config.toml
n_layer = 8
d_model = 96
n_head = 4
n_kv_head = 4
head_dim = 32
d_mlp = 512
vocab_size = 848
activation = "squared_relu"
norm = "rmsnorm"
norm_place = "pre"
norm_eps = 1e-06
positions = "rope"
rope_base = 10000.0
rope_fraction = 1.0
qk_norm = false
attn_scale = 0.247
bias = "all"
tie_embeddings = false
parallel_block = false
extras = ["some layers without attention", "local attention windows", "paired heads", "shifted keys", "value residuals", "a smear gate", "an embedding shortcut", "skips across layers", "capped logits"]
init = "uniform"
init_std_qkv = 0.0612
init_std_o = 0.0
init_std_up = 0.0612
init_std_down = 0.0
optimizer = "muon_variant"
lr = 0.00807
beta1 = 0.9
weight_decay = 0.033
lr_head = 0.0111
grad_clip = 1.0
warmup_steps = 200
schedule = "wsd"
decay_fraction = 0.526
decay_shape = "sqrt"
final_lr_fraction = 0.0
batch_tokens = 16384
seq_len = 512
doc_mask = true
train_tokens = 105900000
steps = 6464
dataset = "wikipedia_en"
Each number is 500 + 25 x the weight over its row's rms, rounded and kept within 0 to 999. Layers, rows and columns count from 0. Numbers have three digits each. The size before them is the row's rms in percent of the matrix's.

# layer 3 MLP up, 512x96, rms 0.143, rows 408-480, columns 0-95
114:495529525470472558482529491533526513472485475538566477462496539521514538465517515525492502504483495488499507499532491510477502508467517527527458521497529499553520504520538532508523471482548531477491515492479537538519493478521495515449474481552491492517508521530506500477499497514511498521
113:491536526458482510514499512537518477525506504477454527497518478488499520500482516478524543543518499504493480480486472507486519437500458475499433490482530516493488561498534507501493490537516471481528503508463538493475510512526511488508483507535564525451513488501497513518506534495532532478
109:503516493554484536532529487485512510455482498542475488515507498487509455505481508457440540494486527507536536505473512520490537484486518495477447496547486514512512473529493491482527497462465514447484497512515494508451498533482516494505503455490477507503519461524509436513479494495516496474
081:521509463537460515503532526487488457502541515490486533470528485490504461513489504484487483490536489499532519472515516490540487482490525463481513528529486483537543542466477524490481514515441493503526510502534499439545488472518506532509489496547506471492519489498464500545496483507486490551
098:451494468503498485483561504505486482510499515489506486489481509530492485497529551493481466539487505506478536519472521510469513508483548529482476541513488537510515509489511510502531486467501535489551495528539461485490521494528557511525540517528490448473533536505497478473489541499521535520
111:467471501478467506517465509504524511462537534477493465522506479455526506478543511499509528497484550529535502489523468517488511482462515478518493513513539489511551484504457545521486515570486536499509461491518514507521516515486475469487503528515459485534471473544482502481494502464485486510
111:475468493494430461474510506487529533519519484510471487547537496486462508486515537477482479519490535488504561546498502526521500492478498516474477527504501469514512513497508521461531530464484563495510489494530504513517512517501528491514463523529534495472554492498491508520537522502547498474
095:517528465492529541507488450493543474529488482525528500520490496499546502493474513459526539517471478515532533498513447499494516482493489478506490474523487516491493516512513466499482503579455514472477495477532498456478518525480532528493514487514496547496486500469530513483485544544526486483
085:487463478445464522528507532527519498514541490551470508520529506504503478458487450531502518517509442506511509485514541522467532544500544474473497505506473482464496510485546492515547508457468536494508509522522510527506517503495503519522503469499498518518544479504516485471457487495489487474
107:455523502506530508491478501495498497491498478512519520490549486504456498479500473495486492455484463503538503520489527508462466525466531496516471507512542510459453482527506476542497503488461461524501474508504488508507510545532499471575482517470514518436470485511460508492509490506496535464
085:475526481500488497513546524506493524495537502460497440479505523491496478487457485537542540478504445499489515472498525507505509508488506496496525486513460511506495513512518472496548502515512515529505445524479501506473496479528486469437508475528488538450493498503471496460472493566510466494
093:482506506521506477463518505487472503510501493480493483479491487491501486478500520513490512497489490485462540518490504517468482470531519479525485453528498539465504510522506508480487497417461490485477508510484543522499489532544527495533476497574507544537457464512486554494471530533531506491
098:495502529476436500532514458491520522492514530435512490496508507499512491505473460505487498508524494532577510505470501521467494508498483485523502535506527497471527494467461497518464493530520505522472490526483504532479481496518517485516503516498511516487559455460454510509536520465544480530
106:499498550485471513512512505488474522506469529460488515474524522492487525510506506512504520511501543494506555514449476473506510537497560484490505494502536489501515466533487468439495564484555523506509509484544534485516564483525494513515488486517482478508512499507462515500476502502513530459
108:491507551517525455549489516450494517508558522520522454507473546518492507432545472534484511532499475494513542482482515501515506490512516466522485521521490523516492497470480510531497437490504517488518482503501518517477485531536477501523488476537455491490501486482484474477475512483485517478
099:511490521526465524528519502474516498508497497475481491487501457478487507488523512516493478498498469506461537472507501450493488487505487497521510484473496518503534484533501519477540484462476437451519475545546472513487497494527505515505496483488459458517548447485512446507501512557479510549
113:541520531512533480528466471511505530519525469483505506518467448505467516539494490512501472519488502473460497505430493518511483470521533536450485523496549493483503520475506529508491549477496501448496449525465482505505474523516543513506502508507514499454489478508500505502477473541522487503
086:476497485478479501464460479481493482481491479529527531502493484544512498495500515496549528485524486515494475499526481462455507477543500474496504453486532493485495466513515505518503451498544522470501538497533466464497508506498468514547479466541562483511469485506480553447512505509516486490
106:519494513485499468495486525480456481533467478476506480479525530495543480504512539519498488472529461521477542474517490483469481469511519461473492507479456491499482474498453505513461516533526501475487507448514482480495482532547511523508522474517445547515505476505476482523507482509532464452
093:533480493540546550524473506511521493491474529482508493551494490509502482506521502442510552490487489551464501523520540483502520502488493479490516528496515476550483531480511487488487468534492533515505548507527489510522531529514505518490547466495507501513546461500465455499492536467520490524
107:488523513522466467488516468488483545523459470508528504532489472499467499510535539476523482540526487506492447543528522471494489519440481475452500512496513459478459497526536536501490496544508521482498495497486536507497501485523530465524485510486498457494507541454489460502509483523504487487
094:452526496537533531495514519520496495504479500478525528462478497463474509516503450492499482517493503485491503508468494501517508464498501452516548453525544495446492545491508510528521518472489469505488476495514489531486483493469468471556505523498495548536520493521477534457468542484498496536
109:489462482520515532506473491506509503543515492469517492510519576534484495508542484477496478531499526487483520465462473429506495477496511517514461523518534506530525501506493454538503513530486494510528478495516496439533488493520483510515496505518498528451524478526490448454503496476525499496
094:479457529513517506464502532524505532478471503475492500484492496454551521513460518480507539562522515546460493494505504502522506501486536489498485480525517489468494496502490516475474518502473475515519504507508542465506545475520518535496508473531544541510469462500488522499528472472534437491
077:516495474517491499498558521481494515503525513510488492484545537519519471489498509495519519466450517492520477478532529483433541515505478501513531481486477484478491521495478500525542528509566483513457495532453498509473474495519492507503447494460531512520468503497471486517486556492468478501
099:505489519510443499517526491490458523447510492483544508504480461540492507453511521531497557537475472508472545456517474500511524487486543518487481528495561462480494515521514485515525481532524482536484521486545500499488507523465455505500489505523496501490519496515509472526477524529523510500
109:476451487509506479511526521487486529472507477518513499518495522496463514495469534518443516478539518514474523510521481522528521482533517494486477528493541507540470453510541522503497466481533517446474484489532500539512456540505470523507461483471515538500542493498523486551503527498495504521
095:474489485460538489482515563486505475533492514499513464487497544513471502507504511525516483510515470505498488493532526528501458509467542480510534487553481541496482444508502488484521506511496529505490461507540515488432470508496502514500512536531506519451505468494489440527509496507522459511
097:491465479507525474471496448483475504474481467500480526503545565473553487517498505506476509489535457555483499480503482466523496490517460511511484486518492499508510503449485513531473471510510488510538481540490532468482518463546501497483521500527492531483489496486531534493504528453526520469
107:497498478449456511482542514452548497521528483497461506471487546535519545485481504503511495535505486472473524475500464509487485480492503508481536525492467497514513521510539504531510545536475511506503505472469478489539510512509522513513480519483520503440459472491504485493456466506553491470
078:501502469496514517507534491475509490526524496536490500524495511531494498476482519519484474543497474456461487483487508518518545519554517465542509468504484514474513498498546447479505455503466508495530537515454473491508488508482505495501516466468458530528538473446515449501490513524511530470
099:481484518489457507536482449469492536508504478523470535468493491533540537515509524488483506537513479532511500526505463484496456539520509461452485508484470475543537517488506527504487524528508515513550481474445494475476492490525518477483514487475469489500535485529522488485470512534458493510
100:475484483491470528530465498490547489486489542512474523461493501493511483485490483513514529531516485520482509497552491477489477500550516512515481500552546489527528451550511514518485453479462508479546482483509456491535538511495515485497460524474492515526495535542484479481504524504485459507
109:505492518534464509482493478524530510477477491483533567508545519506559499499452507520510498472552491459521544551554472572461483520477501508481485496481496497500496470493526497507529499519508483509488496515508491498506515492473513501454536524488507546498502480463532485505504500473482506482
094:495478504521501501490504500505504488531455489518478456502478512510487486475460541521432517485499527487465515532475500488457480527505514483508511509461498492515541432477466493529487458506463469437473493505495467498518513489479507474525503553499499524485495539505519477490458553509506480503
111:498523535491482503516467510464511494500520493514531505479474487519498468484550511540505476510521506497442492476495512469501459482502487483485483512501522548504546480427471503485467469506499532536497488526459481530548495486496541517504491505447483522510443459514496498511525527507544499489
108:500489517470520548485508521525530507487491529504489498462470514496443569499471538476482534499502469507506522516476506518499466469454457514446478499515516481506530457468521467500508519502509495495498492541492455495512519461484496520443495546474504521505470527487530478467497502496512486474
110:483489502518498492486533517511529512481505549512513521509518514508498498450538467502508508508513543503458529507483499511468440518546523437524506481471510473484494461480492493475482510480508555463518478495465535465536462474511534503525478471486475475523484477478456475501530517500468508484
100:508553510541519512482477479517495512491508479507482484459471504488528492470482503493497519521501529557482452470503460576497508506475493533476468514523490485504504462553524485466498453525506478489464487461450487508496519493549505512479461504475492496485507462518519463492494515498536510509
083:510539474515498467502472486525561507507472526466517521511506527516491505497492503510529484508489479513530503524506553506475479511553537499456532451453516482505546516488526501490437506500484500537465515484471492466482516476482562478476498502513523467528514508498516496559488493500507504474
099:476456505515510522478497522528501522514501517502458515504533528545485541512479495504463522509512516518476480429498438528480509460500500476476483454492460484467559514506505509527496500537512473479476497518530547526523505491518517503454511467482508476497499537517535473479512525522530494493
120:462500514498493496530471534523504509504511505508559522474478475488525556505496486482470491490543483522486531503433516520514538466522489481551498528475495476488562505457511468496434503515466509533448490540523484504481498486512502465515497519494482484499515517457511487491515492501508516474
102:501506515496494473531484515536542495504542525498481485549498530468505485450471492464523490499486487485496501509521517500477521472524471517456493447457535506513494543525503523567517500509486487497465512494544485473494529499532467528449530496512477541494495518466452498485484482515527479515
105:474509501515541524491504522487552505546504519525519458515450491493476480500490523530496524502437512509479494470443463483510498474520519492456489506475505466490515520524513499529523535484496520493493472527538533549503503492519552495507474497525467471475531459480481487475470526461482485507
100:504528474554509509506488506527484456506464437489502504485531485533493494473466514499522511511480511469494496469519503494507465540492475517496484498472506531478494512529526525527505473504560523488508465488505522482503547433527500497513513485499541496553511490457472454501535517457505476514
085:484515476557508499521470491497530493507496517513523504479464517523516494477464456465484551484471491527441461551477480557540509525484490501484521493513496522482522518510482512493464508445477481494525518494482492476531519481508473537458464474523488513478500488495509519501464501491543470466
086:473529470508520483467502504485480453470503492472531560493544465555469506473497556514518514462487493483485471504534470489498568516488527489496476520485505511536524502463485462461525468511502471527487532505508527487520532507500468464516489480480489503514489471494477499504493467502509521459
111:473485536515500533479487532499483512516453488508456504499508505464467487491482475507510499521491516537476535454506556529478493463495497491497503468537500486518494510513531544547461469530538504483510494494509523494515518501522444526521542548469505559463509501512498453471523509504496510494
102:457473517550481509513503491510491525461476489475508495476484494496488504540496524512484522467552516533482469477497527537473474528526477496463505497504506496498511491465509554489472516498514541465518493499469517496509504509470537480509431483519485496567538529519499461505500546494543511520
108:503497542501505489532525505496482477485504465528502528508482528519472516518495521479495507531520489503528488505455488492532494524544497474527478554517507480503489481506511417511536502497492513510475440476502496456504546497511507542527467472535487481483488489448470510478464474484528483549
102:472453505494504531532499490488487490514523490533506514479524524491498478551453520539481502515459447466466536492498506517492525516549506498539463513497524462541497436487485495498503517535512516479502544501510481482547522505512523526482533492490500470510507462483467493446488524479472483509
120:452481497513491481530520513506499533485417503490548511468500504515509468491488521481497517491524491524432496479480487531512496505470510508480528462500529488488518480483514523502493492467518521479493474456530508467501458526477497505509550500488523559488482526469496507485508502464506450445
104:482550481522534508500469496473491539503484456490509472539485478528478564478464494475504513509514502536499532514491512505466489448476531503533472528465532526532478516513480536512497486546508507511528489544521493480471516480476494524484483491490501507501542500502481418503529516484508495476
099:530465493524460513501492524517515541495502499455468468544503484517480497556502480481495494515523483536525500516540492523520483502508500487544517505474482495465475494549510480521513513525523449513503507529479520523569534490519502508536495509499448544495549498511506527484495559507490504472
108:459493474489508494497459511494569511526504502483480505444544524460458513488470541459484503504563498512482492478486507496521519506486508503529502521529481543519487488535511522531496473516531535497491475504472503497499489548556517499434499484544487507509469495537494513507494500521511477508
100:473538484510474543511503528555483520507510517474496439512464472519499505472516512472495480473522449502495510508463493512501471533468452468504535487514460483457516457501494511487496551488501466475505480504505511534511515470554483479477464501495530515512488489505530502483515511526498480560
093:485489483492445547496520532505510469492463461475528516478443521481495518502525555482483488534476503491514498536519517495542462503456491496513494542509490478454496469503465553527501497489485502531508510513515510467552483504526513477472490527483503492563510486495495473480505484510471476465
115:514489484512469505481481543505449500493462505503465490484477519475482527498498493508502527481478479505508504514465481509476474541500519489483495519554521528517520464513534532451495478506461485511514476456527518508526506545503500442540463533462501468504526490519485490523499579499518473506
113:471502452548510486494500502486503506476494500463528488494505509456447476524545481487495477522491525496555515471499526508538506449500514482502538519492527470479496463448520512534484492512517505539496499497531501524484482437532496499507565522486504494497504470478504484484513496554500481541
114:511519526521449498523453499448502506509496455490491500495526486499504500500509512457509465478461511512481481498495492515502510425526493488483475530534481488489495530503490509472512528525534466495482505507507473480481501554503474471454505497516441530464487531490441456502477471471483508472
087:526517486542505507514537514484515484507453497501462498531511514522535500511443488523538558509464510500489455481479472507490544497516519508495487464529487511483546499483500526509445548500517521516475509538496519502499533491538483497506511550560495505458487483520502500490516487525543519527
084:513486475538524473533445492499526491506513529514483485486470496526478475518462541488529495529509470460509471519521484498481514509545539481496495481470528462489525482509513539478464536447519521484514478517480525523483520518507485537490513492479542481478526451510517473430492484516484486482
117:477520545489492503494511511491467481459517462483501467519496508506460531476534520517504449538478502475454490489480496516503497525480475515526488505558468503497524507510470520513525526501525447467482450477492487492508480477468518496538500496567513491489496512457496473491521478482556497543
095:504489550502520480459471500469493501492513531531493459557492485463506464499499508482516488526494487513474507509459487525493531465497507496492498549549455528455484488476450516539485483457505487544524445500528502474553501490509518523550482481517487524505518496534522513508493488500491511511
111:512487469517500510487476509498453467505514454575503525468515484519501503474502484488490475515514467506472517461518488485518561513554478512490526525478472471456478503544489517504482493502507481481488460510531466467492461537525507546502500506538515488508487455480453498538491485492524488496
088:551488465533452456572520500531532479472485501499457489488501490521505536495436476488450487485466517516505480529484475489489503491529504494477526468512483511531472511495511461511481509495549511492536512447490496484545496508504525500466491481481487491502524513514497509455479522516480532500
098:474487546492524491506480497519506485498481475496478517487476481477469532482458527473536517487495545519495510487517525487450513506556532483474486486507516454515469496467511540495435497489461487480492485498527507469501494474513540491497478497466451504493567475503482529494472462496453512504
099:511490521482480464487543482508475510422511495470521508519523490457485529526482482510501505515518512543522509498543526501490486496458486488520483490497524516457483491495510488495516544502463505455534456510509517504551494487527494498496505490459504559491455538486446469531527494474484473494
105:522521474512462484469458494542465483516540503482543470515504489502477491508502530533488543552497505475527478523529456511488491452517469484492437516476519499473535521481459476509488483474514498525500460514517523497486504486479530507468475493505497489505531501529548464525454481468515518493
102:469500523530445517452495489531537518488507527521526521507535546491504474503447560490486512527557471505505511495517506539543484454465473478486512516525505490518516498516507462542524490491474482523483523487486487502542519480502500505492556500494531477504501489453509502522529507490473523475
105:510497512502511524488471515470482534440501456496502497532528523489488519499472509503492542510516523517447503504500518508510524460472543479477483485454518544496500516542512514530511565526494490496492483514550460486478502463482506465504465439487489509465511491494503502485519532501554503470
104:545500512504457458494447548501492479522506475527518525483526460532490472537528513535499535544480526482501516526466522540515478520494488507495540480499512520493527502456485465511460508493509466527456483531557505480517511490521509519478484493475480493477508512496496498495490517508567519528
102:485544547497500478526504540470488486459490496526504514488485547481470520482454493485509462488487490489468505516487519504429524465505546489491500528466552494501498508505535466500467474472448478530493476497504479492494455526494497501534465516505527515460525498480490521510537475517516534520
# layer 3 MLP down (transposed), 512x96, rms 0.0254, rows 408-479, columns 0-95
101:495500469535493456523487528522447568486494463510464474485486503504471494471542474476497543482485535488502500461524490507493525533471473510508499511489511507474503528520481476477451456527456513504504508516469516494515523458509541517498432517480498484516506504494459536505485485510466477497
107:516484484496468492481487524487446516489521505511524492532496489522555502502473447517528486563508520489516510447510519482495503489531482531507470490482447512497521481498499545537534481497522476460455512471457537520485478496512489504493476495467502513494544544520500466519544479487529480509
102:511428506530530514494534456474515521472445481529458483479485518476503461518466538515543505500493512545560509522508481516535480511508495497519492513506512472525525485512550478491502516519505472481517486510525472499518529509539485459520490517492548493515521530537480519512519498462497480490
084:462563473492458502478431476521520514538501475501445472492535491517516458499498487507511457517528524494532478539486486509502479494519514465516479483543489494512510477480506497539509532517488501480503521563515505479483547484455498487495503502494477464480485479446490512539514508495513504514
097:528487483477450457511520518452494494534507495491517547493478513544465482536522503530503485481491492470534557501440527499522507501514522529514492512477468491489508513494509507500515478530467554494531542499507463499484533516494536533495473505477467478490450474502491485512488499445477475479
102:514465472515505504505512510477513527482506492503484504437485526534535496540519483493492501500477509460522464493551507477490489463514524485534518534517492528522459509485481461537501468544527502555512478491498508453486504476474475477468510467493436487536476513536480497493476507470456513500
111:487477507529508487494469462473525484478552522524469516491444526496480483518514548462480513497495479551507502489523495525511501455507527492484489505462534457546514537529496522536495498504452522518505526502462478480526528491516553518522515468521486497477509498471480440489518498482495507527
091:487480544505483537487472524488529463469528526490516497492490510505493493525504500525488471571510486453499529507479571526510518500508511508524494473486488465523518475457524561483512474464517497525522498502447506494527494480476516508540510492474510487467504452520461461543496492488484500498
089:494573545517522483493521469483494517499483559499505477528496496532459502506518506497499477442517499500451521504515466483519452487464497519492485506455550481506526509494471503447510517530525463488486493479523489501479525479546505513467485500490491446470479495491481516497504509484546528494
109:476518512518502474529482478524495520485526514476502554464500448440489485490522468493495515508503458513516518511490502462517487521492522510476463497504509497522446498537458519517528512513489517567513505487485514465518484559546519487519495515461467484479518530497466507530511474456526511484
096:483508461483498527465494464484493478502471486490451519503479482492524494488514507493467488480493492456448479480491480489503455487499494449494450459499527485502492508505485501529466491452484463506515534493461548499497470500489486554528507544527476504501501517466502548479522491514490533563
090:522449493478522529485512448517524488550506495461498474485502497461501499562508539499482466491494458503502492524466531521535492480477509467487506517495462471470488506501460494509512532513531481477497499528490490493521501479430501531513554530571473501493497510492501519485509490531500471492
103:459494522485504495508509501483452486481514522514524503500468496482511549562505509492511495494496462502547499499485486507491481491509486557501524505499523548437465524494498458524482499489513499445483530494531464497493515491462509494433510518551503540504517471503488501522543510486477540530
106:489496461482509539537488482503506473470531478435495530523499540535527477501508497536474515527534510485514498498530507504508473521476484518516503487501490479454541470546515483529496505504520530527466462473499536478467503459487480468545506507520483503463546478525518547525508524502466503477
102:436534490514492517486506518486493510508484488499468476492489498537490488521482488489463549545455518476516539514473483530514474535537471503447500448473474497512516521498518523500511452516493472505531505489502479514528507511506513502533491510464531542453515520515462510503457556531485484494
101:518529499504511501519488539499485529506526505518481521514501467534502490466543451527467481466475503498511515534504511536516523515513480540501456475511501518509499542506523460505477507542513502499492468484513525549522496506458486506497499543473439431506512455516516514489547486511539513528
103:553503510512414516507463527524479487539489499524490506537479524526503526546477460495548513484458475470494481496502503478535528507474486512497538526506449488477526482487501488535489531487527492504483471492540499514525491508481492531510466480550509472518519520496470484513521496538492470508
084:498428452505484499492469501499477505470496536515479525515512496476508515542538493499498518467517495557480493535496492498511560503498467519529497497495505532496469486480501458485506509451488478547536451531519478518536505496474520523505498460503551488488553480479519525511498524491483480520
104:484486459481512500502489549513462528510482516452487457537480545468515508505522506516488516478523507500527561466514515478534445472497473500485471494504520477476502479492542538488487507490469509507512533491534464520479494561516468502484494511481479498504522508523509537524530444488474499467
092:490448499484466494488506531492515506505514545506479507467514484519501505505456509456508531471535476521508471542524526485510517475480535501485503526511538481489488498533463440470508458522484506535529551449515468482496509478468507491509498521500516511441478543462501502506526506458493472500
106:537468476445524487501505486516505466514493511526508480493495522512525499449535520552507517531475512510485477490492513481469446479474471483506513545513484476522523522557482511511487516535527466489474473483513515540519509486460519516439495471506468474498473518492505471481476440500506485512
096:456468516504483466480452472530531451549496504492512483503481513495523481471473535474447511509500503554479524536521540536490500497505523507513508529523475517569492480497527490501497519474514505492478509494511519449530476496513509518486468508474550472508490468474486461542521490484503482509
108:478463462512536528508521483529481517504506451489446484478510476520492532503515542473501519469471532494486506484450520485497461494467470529508516478487492472508526499512470505529535484482464474522474503505452467482545479517515546526525483476509464533448528537523496519497524505480499504513
091:562483486470520485500499485489488509483507511486479495482520487476525498535456510483556466506446516508498545493525516511466472493500450548537464499480500513470469509486488469494489464534507479548518431502515502531510537531497490520549477504524508489510509489492493509489486513501493448477
083:494500536508500512488476504531537492464452469470515515483467493549494524479490500481488491509554463528457530512506458520477468474472473473482521511522495542499498435510550549513482524549485505478523506508521489458520527525506481485510484467514487470489529469479462503486502482498495505512
095:467471489519501467528517479485496437525522481482522454492481491504535493525523565535527520504473522478492486542453503495522526444542481517505500513496525505490515490475498487508550505548500491516533511515500486530465492495498456505531529474500513551484502477509505469484489501554512520514
117:499437496503487522488578487489487532492483462524468513497491475499471526504529546543489501521491483510501505503504549508560475475521464469493498497524500510538431507501490498488469461463529498463487518510480504508527471481528496514520475478482496502498508526539532500508521511489533528473
094:466543558473465478448506538479471501502497510509564507446508481492502507496470490495501499482494486483484472516477509522494486540487467469524510502526491512477470490472492497505509505483496534501471498506550513484477476479483492535525531467518469487485439481465498506503471499518573492527
107:482503484522545493534530502479517515465478517518473506532473492479511539507516543518492480489531493488442512475506534500513467502505473506458503456487445504533557481498494489434505493469530470515528522520506494488516490503486523495484498507463539534503490501513503505532487540525513437528
099:494486472474495558475507491525532511528485534545479517499489524455524511443485511507477479530499497531479485494487490509463510473479486507486517459470467455486467489510479496551566484518480471496499524462464499520536509505498487483498499503503474537480510519519455477460490500515502543464
089:484505472514514500516508537473486509492492491439500494521531488495504514459482497509507473513550533502539515512541449470468504468481473485459520532498518471498490483467494501469525492518497454487470490501488528500486540466488539505498507547498508473478487427525459484463542493509530521485
102:500493482498421454498505516514505511452511495484484499504495561511540489484530516530515485520494501526482509510490517513520531530476436501457486487486496475452492508516508489462531493505452505472506502491526501493519524511497550519495538540448535508499509470480515519466464488465513481475
092:471509464527468514535478521495483508457488488493469509477501485512508510494516455498480529473486492544508499464490521499518511484504522522508541495460531480480523486558519487491457509534428506483520506488519497496512505501455506445489486534453483490498482549489462512507525483461507457539
106:505536509492538514513525527503497491534435488494515522490491476513500472521522519510542503554528516457526514502472516552512515450460452471502521487453506465516556489497472514476531478523548488534495478493527502513517497528470493517500520471468477503451497528507476516501503506495475506500
094:498476504501527523493480475530522502520520465521492438521486523485472525488490515485463532492549545462495499509504523536494468493474521499526478501482504484505528515484520519463510518522489481491467514545495518494510506511514522555544539546516450500500471567510496508466468516499503480547
111:516549532536515504556469477508507474501542467517470516498491447525506504511544508532461525500523479509482471512506547474506485491511534515474482480470516540486518516466531484507467450469505525516512481495474492529517491478515524502491489497471491503497492447485469497506531553487552520503
100:490496512454539540504485504488489497494528458466491493529473487478452546528502485515474530494447519498449505491481531491477498504485443511468496467501505485472480527504500506457528519491483521516465500481517474513501516439485482492463487478466465528470489546499481522519486516528529517462
108:522494498531482476509497496518511515527458487531519503511496507481458486498524478470554520507477473491470491521498493455481505466507513508435511484457513503513493463462508529489476525495490528470489469498510529469523440503491488486489558530508517483477457493470475507547519465539483454489
106:519525494504467525489484499515499552521508493467487462500520505514491503496494519449536512495532495482515525471498500552471475506501516515463469465477457514461462500495504528447527511482479448489493531518478466481533512545513426494493484494522505501500458472503499504523503452510512533478
088:538500514487534482534480491484487512530522461525505481544486501481514487458496504525490489559514487482496517489546503508553510484516516480523483507512497499498505478490504462513531557528499493469520530463515500506517497496606468482469499494497548493515505505497494466468501516528517469529
096:506499525448514492514500498492490488510495447457486472493510479484507475481514530488518530529522471494531533482495496476502505472503513520439517490501525483517475463491512500508485491498482512458500502511518476568531459454546531507548479533451529485480489501528504476452510544516532495527
106:442461517479462507459479525527482479502505516494505483477498491547490497507484501498542480508477509489467533459434537463526486514532518461551509500463493468506535471477454512536501510469504474481509507503522497527478510514519492461521503500514486510515499542491490469548489489472492524463
096:543502487541526519543500499534474506481508478467502512486503470499519514490485542503508472475483466493512492503499557477467494548499502505478530472479490467489450488488533517513481496536474509527464475474516515483508515537473518512499481520482506501456472571443501481464483503486503504441
099:509485479465509449527526488507481527484507523518505466520467507501525512449495517477495529508492518470484512494518475521525475490518457492537523495479494476566542456492528502489466506522486487499500475540466479486472488459517482462484557486496447525496539511474476540484508498471469510488
097:494561508504564582519470472498471477531498490485479496509493500525525470481529453508528521505450506485480507517539500504462483536507469504475528500435468505492507520536498491513495474490489523501494499470513513522511527522512510486543497490485486511526520509470493516535491509496492439499
088:468479568528505498491497452471500495509483520469501464471519498490464519477483509497520473525502473540516470527493511529497511485514465499508466514515506495455494522510538493521518538502503501479500532503503523547509480529449459508463553501584500500481462512481508514521509475512497531505
084:505488526519477543477510453506483455499511480486520495486512490505471526478477502526492527486521512526493543474474521534504478514497506470468505488578461468501505523504496475470479519443526554486479504500494507524529516435504508511516533518509487500499500545521507509454465497522552497483
101:462439540542482488445531495509495519475547508479503508500504462494465515483509520485537515506473488503545519454525524463539533472507484486512480498479522493544490517496507477494510481464523513518529486493542480505475502465504491527500498535481507555491479511485465509474514486443467484493
101:490487498492521523485526534509505512509468513506509526522519498520500527509514494556496500466523531500480539522498488481460482527568507538521493494511517548514469539474563468489467478482505529494502459501527512467523493448535502518473505510519511534492468516523463499503505465440520519511
111:501464515508461460527496510460481541485503448525477488508449502510484517504531472534521427475502498504489546517499523484461509496488496521478521503509477481484442527541501490515473524514535474495491516477485484498505536523529502499497495501553518496444493495525511531511477522544521498532
100:518476485522512489468512475440527524508532497487475480502526509523555473520452470506463495482508527477475528487507498527539510491495544474498501516487560532500460482497509511487512520488493502476502534531489527515494497521553499495499483497523467453507516502480470509550510526458442504536
111:421487505536479463505497497506487526564470477530510508492500491529487486527483468503486483473474521523504511475462492476452483525509544485505461478449487497490534501524547481499494511539520453492511519517476497486514487524454471503507539497515535497489482533453473480489510501497521475482
106:483484456502536543507515453505502524517509517457505501471492539502520522502451453505511526520499530489485540487522490512493489445529531488509471539450474499535498483526505498547539469533493483496495456509542480521460485497467503462512496486523508463517506535487475534501535515500510484502
100:454498554518491516525510478477468471513532464527504533485503518454541506494475474481491502507477522442505490523454494504537514505527500469505473505497483524479480493450533495547503530523504522468460473491504518512480468481488475498480483467451507484441509481480483471516456475499497492510
097:464482501487527495498480462504513466535499482492504475519490530493548511476537529518505480454496520488491514489482547553517511500487483481543466511503485524490502495518452475495521499501499460518495454539547498534493529525443497506506505486543502439518493508504492549523530517535500531527
102:470549517489486465506503510440505523471456462480478576476468539476529476483530507495491482504494527479496505490513507481533528515490479506489517492531533505470510555518480515493490498535469535507492482473470469508522471517494509475484479517519523507507534461516492524521495464470519452470
093:506494520481506509492503543550504495494471483493505532477452535492493498502532526500531488491465500450481551518478480537555522444463474472519504493508466537493495504536484541478502492485499501512517512488514539518543524523449534475492474508495496505525479471476482508504496439495518467481
109:524486466496485511497501482518482531489496502469480451535467493517493489486520440507524498539481525504506476497482509470525511492451491515447536502504485457498525492529478475463463514487497445501503516469547467515526462509453460501500487494489466466449507542513496473482507507507508545508
103:524517457508544514486488482448535519448513520546476525485532500461492479520530517485537457518494526499486528478462484514518547468470491474475502526503488487471517514517506522541517522533530530531510483495499529517487487445510532481531527509474519483535477506483491494503536477502468512525
107:572497449523513506471446476477469516507525469501467513498557509440534542487507469462518500503532473512502503514478456504518513477531493538469485475501489511490527514519479498514500490549519522505536492501543508507526505463542496474489521517518460492485491540493483508497511500525490489514
089:468494515464493521498508460506517523505505483491491506496534504466482495485488535495490454494537484505441479482506561486466504540475485483466474522545486511509505457488497487476485501479487489487462506494457492524490466507529512471503517494540522479438550514505563507458477530509472485491
095:504517522524489500498472508491552455492523456462497491487530497491526533513511541516443433516524511475514495511501491532483533514554512521509464527490474474455481505503498506486462501490479512518438527503476477492521503555514481495508452472505475512476527476481517494485523497532535494494
113:492530506501485488489491500516470482483530506508479459527458491537469541508509499522511468468478514493504514455485465470512537482477469476497493498477481495483549492458510456543515484544458529536537476538512472509518521489501477474536489526488500454518518485507463499460542503488472458509
099:500521482518487573510524496498519490487517520474477576476492544522495538482523481474506506491494523521523549486523480485502494530510511534527523497474512438560549528505552491514514491512492493498542487513504496491476486520468495525517501515470488464513498520504538501468460504515480512527
111:484501481458493487490485483428517506549485485493514513539496538505533488509472508555504533460512501504467482513507485493486516466558481501488521533518531525498509484529489501492447474473483532508491514475499478523494477480473535543457502423480476512481468484530503482523502484499506507497
090:503505489525520485454495499483521505511488501492519503446498531537484488523474469561539488481543468526506504480514540557492511514493498491458513516481483482512518428468469507497525499504493519531544493474508503476523475480502469491529492493525504491507505497496452547475488477435517501523
101:481533532473505514482539471518534510507486479520502539492495514507519492491496519492475538505484498493474483500522500498520474514486519557469516489500543466486496509452485506527442512499468498438505505513463472498480519476515526464547522487476483463512458476468494547486466445479477526514
106:471497466504471530518473491530494486484480512513498485492504511505478518558502471481520444467540504528506497456503532558501493468507526512482485507526470526510514489481530511457492508504468464478503541495487513442471492515448492515471532459518499483548506510507513487518545517456524528508
105:509538474506499535493498525474512494488488516500485493444495517427460511511467548488545482506489521492534477536486493462492517521509485526516519504481533494547475508533518525480462483493495518511496479452494499528519433505547471487487504536493490492495510485503503453527438511493504493507
100:502484505525488502508484523508523474497526500484519530536493565512459507529497495453505491542524530520459512480515464493515504504471518478464530514518473479545481506535446471461444509493519491496479457495480497484491521472452474521502485521450503548507510499488477483512527473511535471490
130:542510479466490529477472521496491543503510506517484496509516492514501476547474499524510531501527528511525487539521511488503489485500489475490520523494458482476451509548514514515508502509501518485495492467554482506504462505384502480518501510474515475479478481465478519490514519521499531449
101:515429495519457481482491527495516507497485515506484480497502511507493486530480512509528508528495501453518508435528516499550485523473488484491489519467509503522536477531483519508512488489462484497459490494551510518507539552531499490486529508520479480493488534514489542540545518550475552511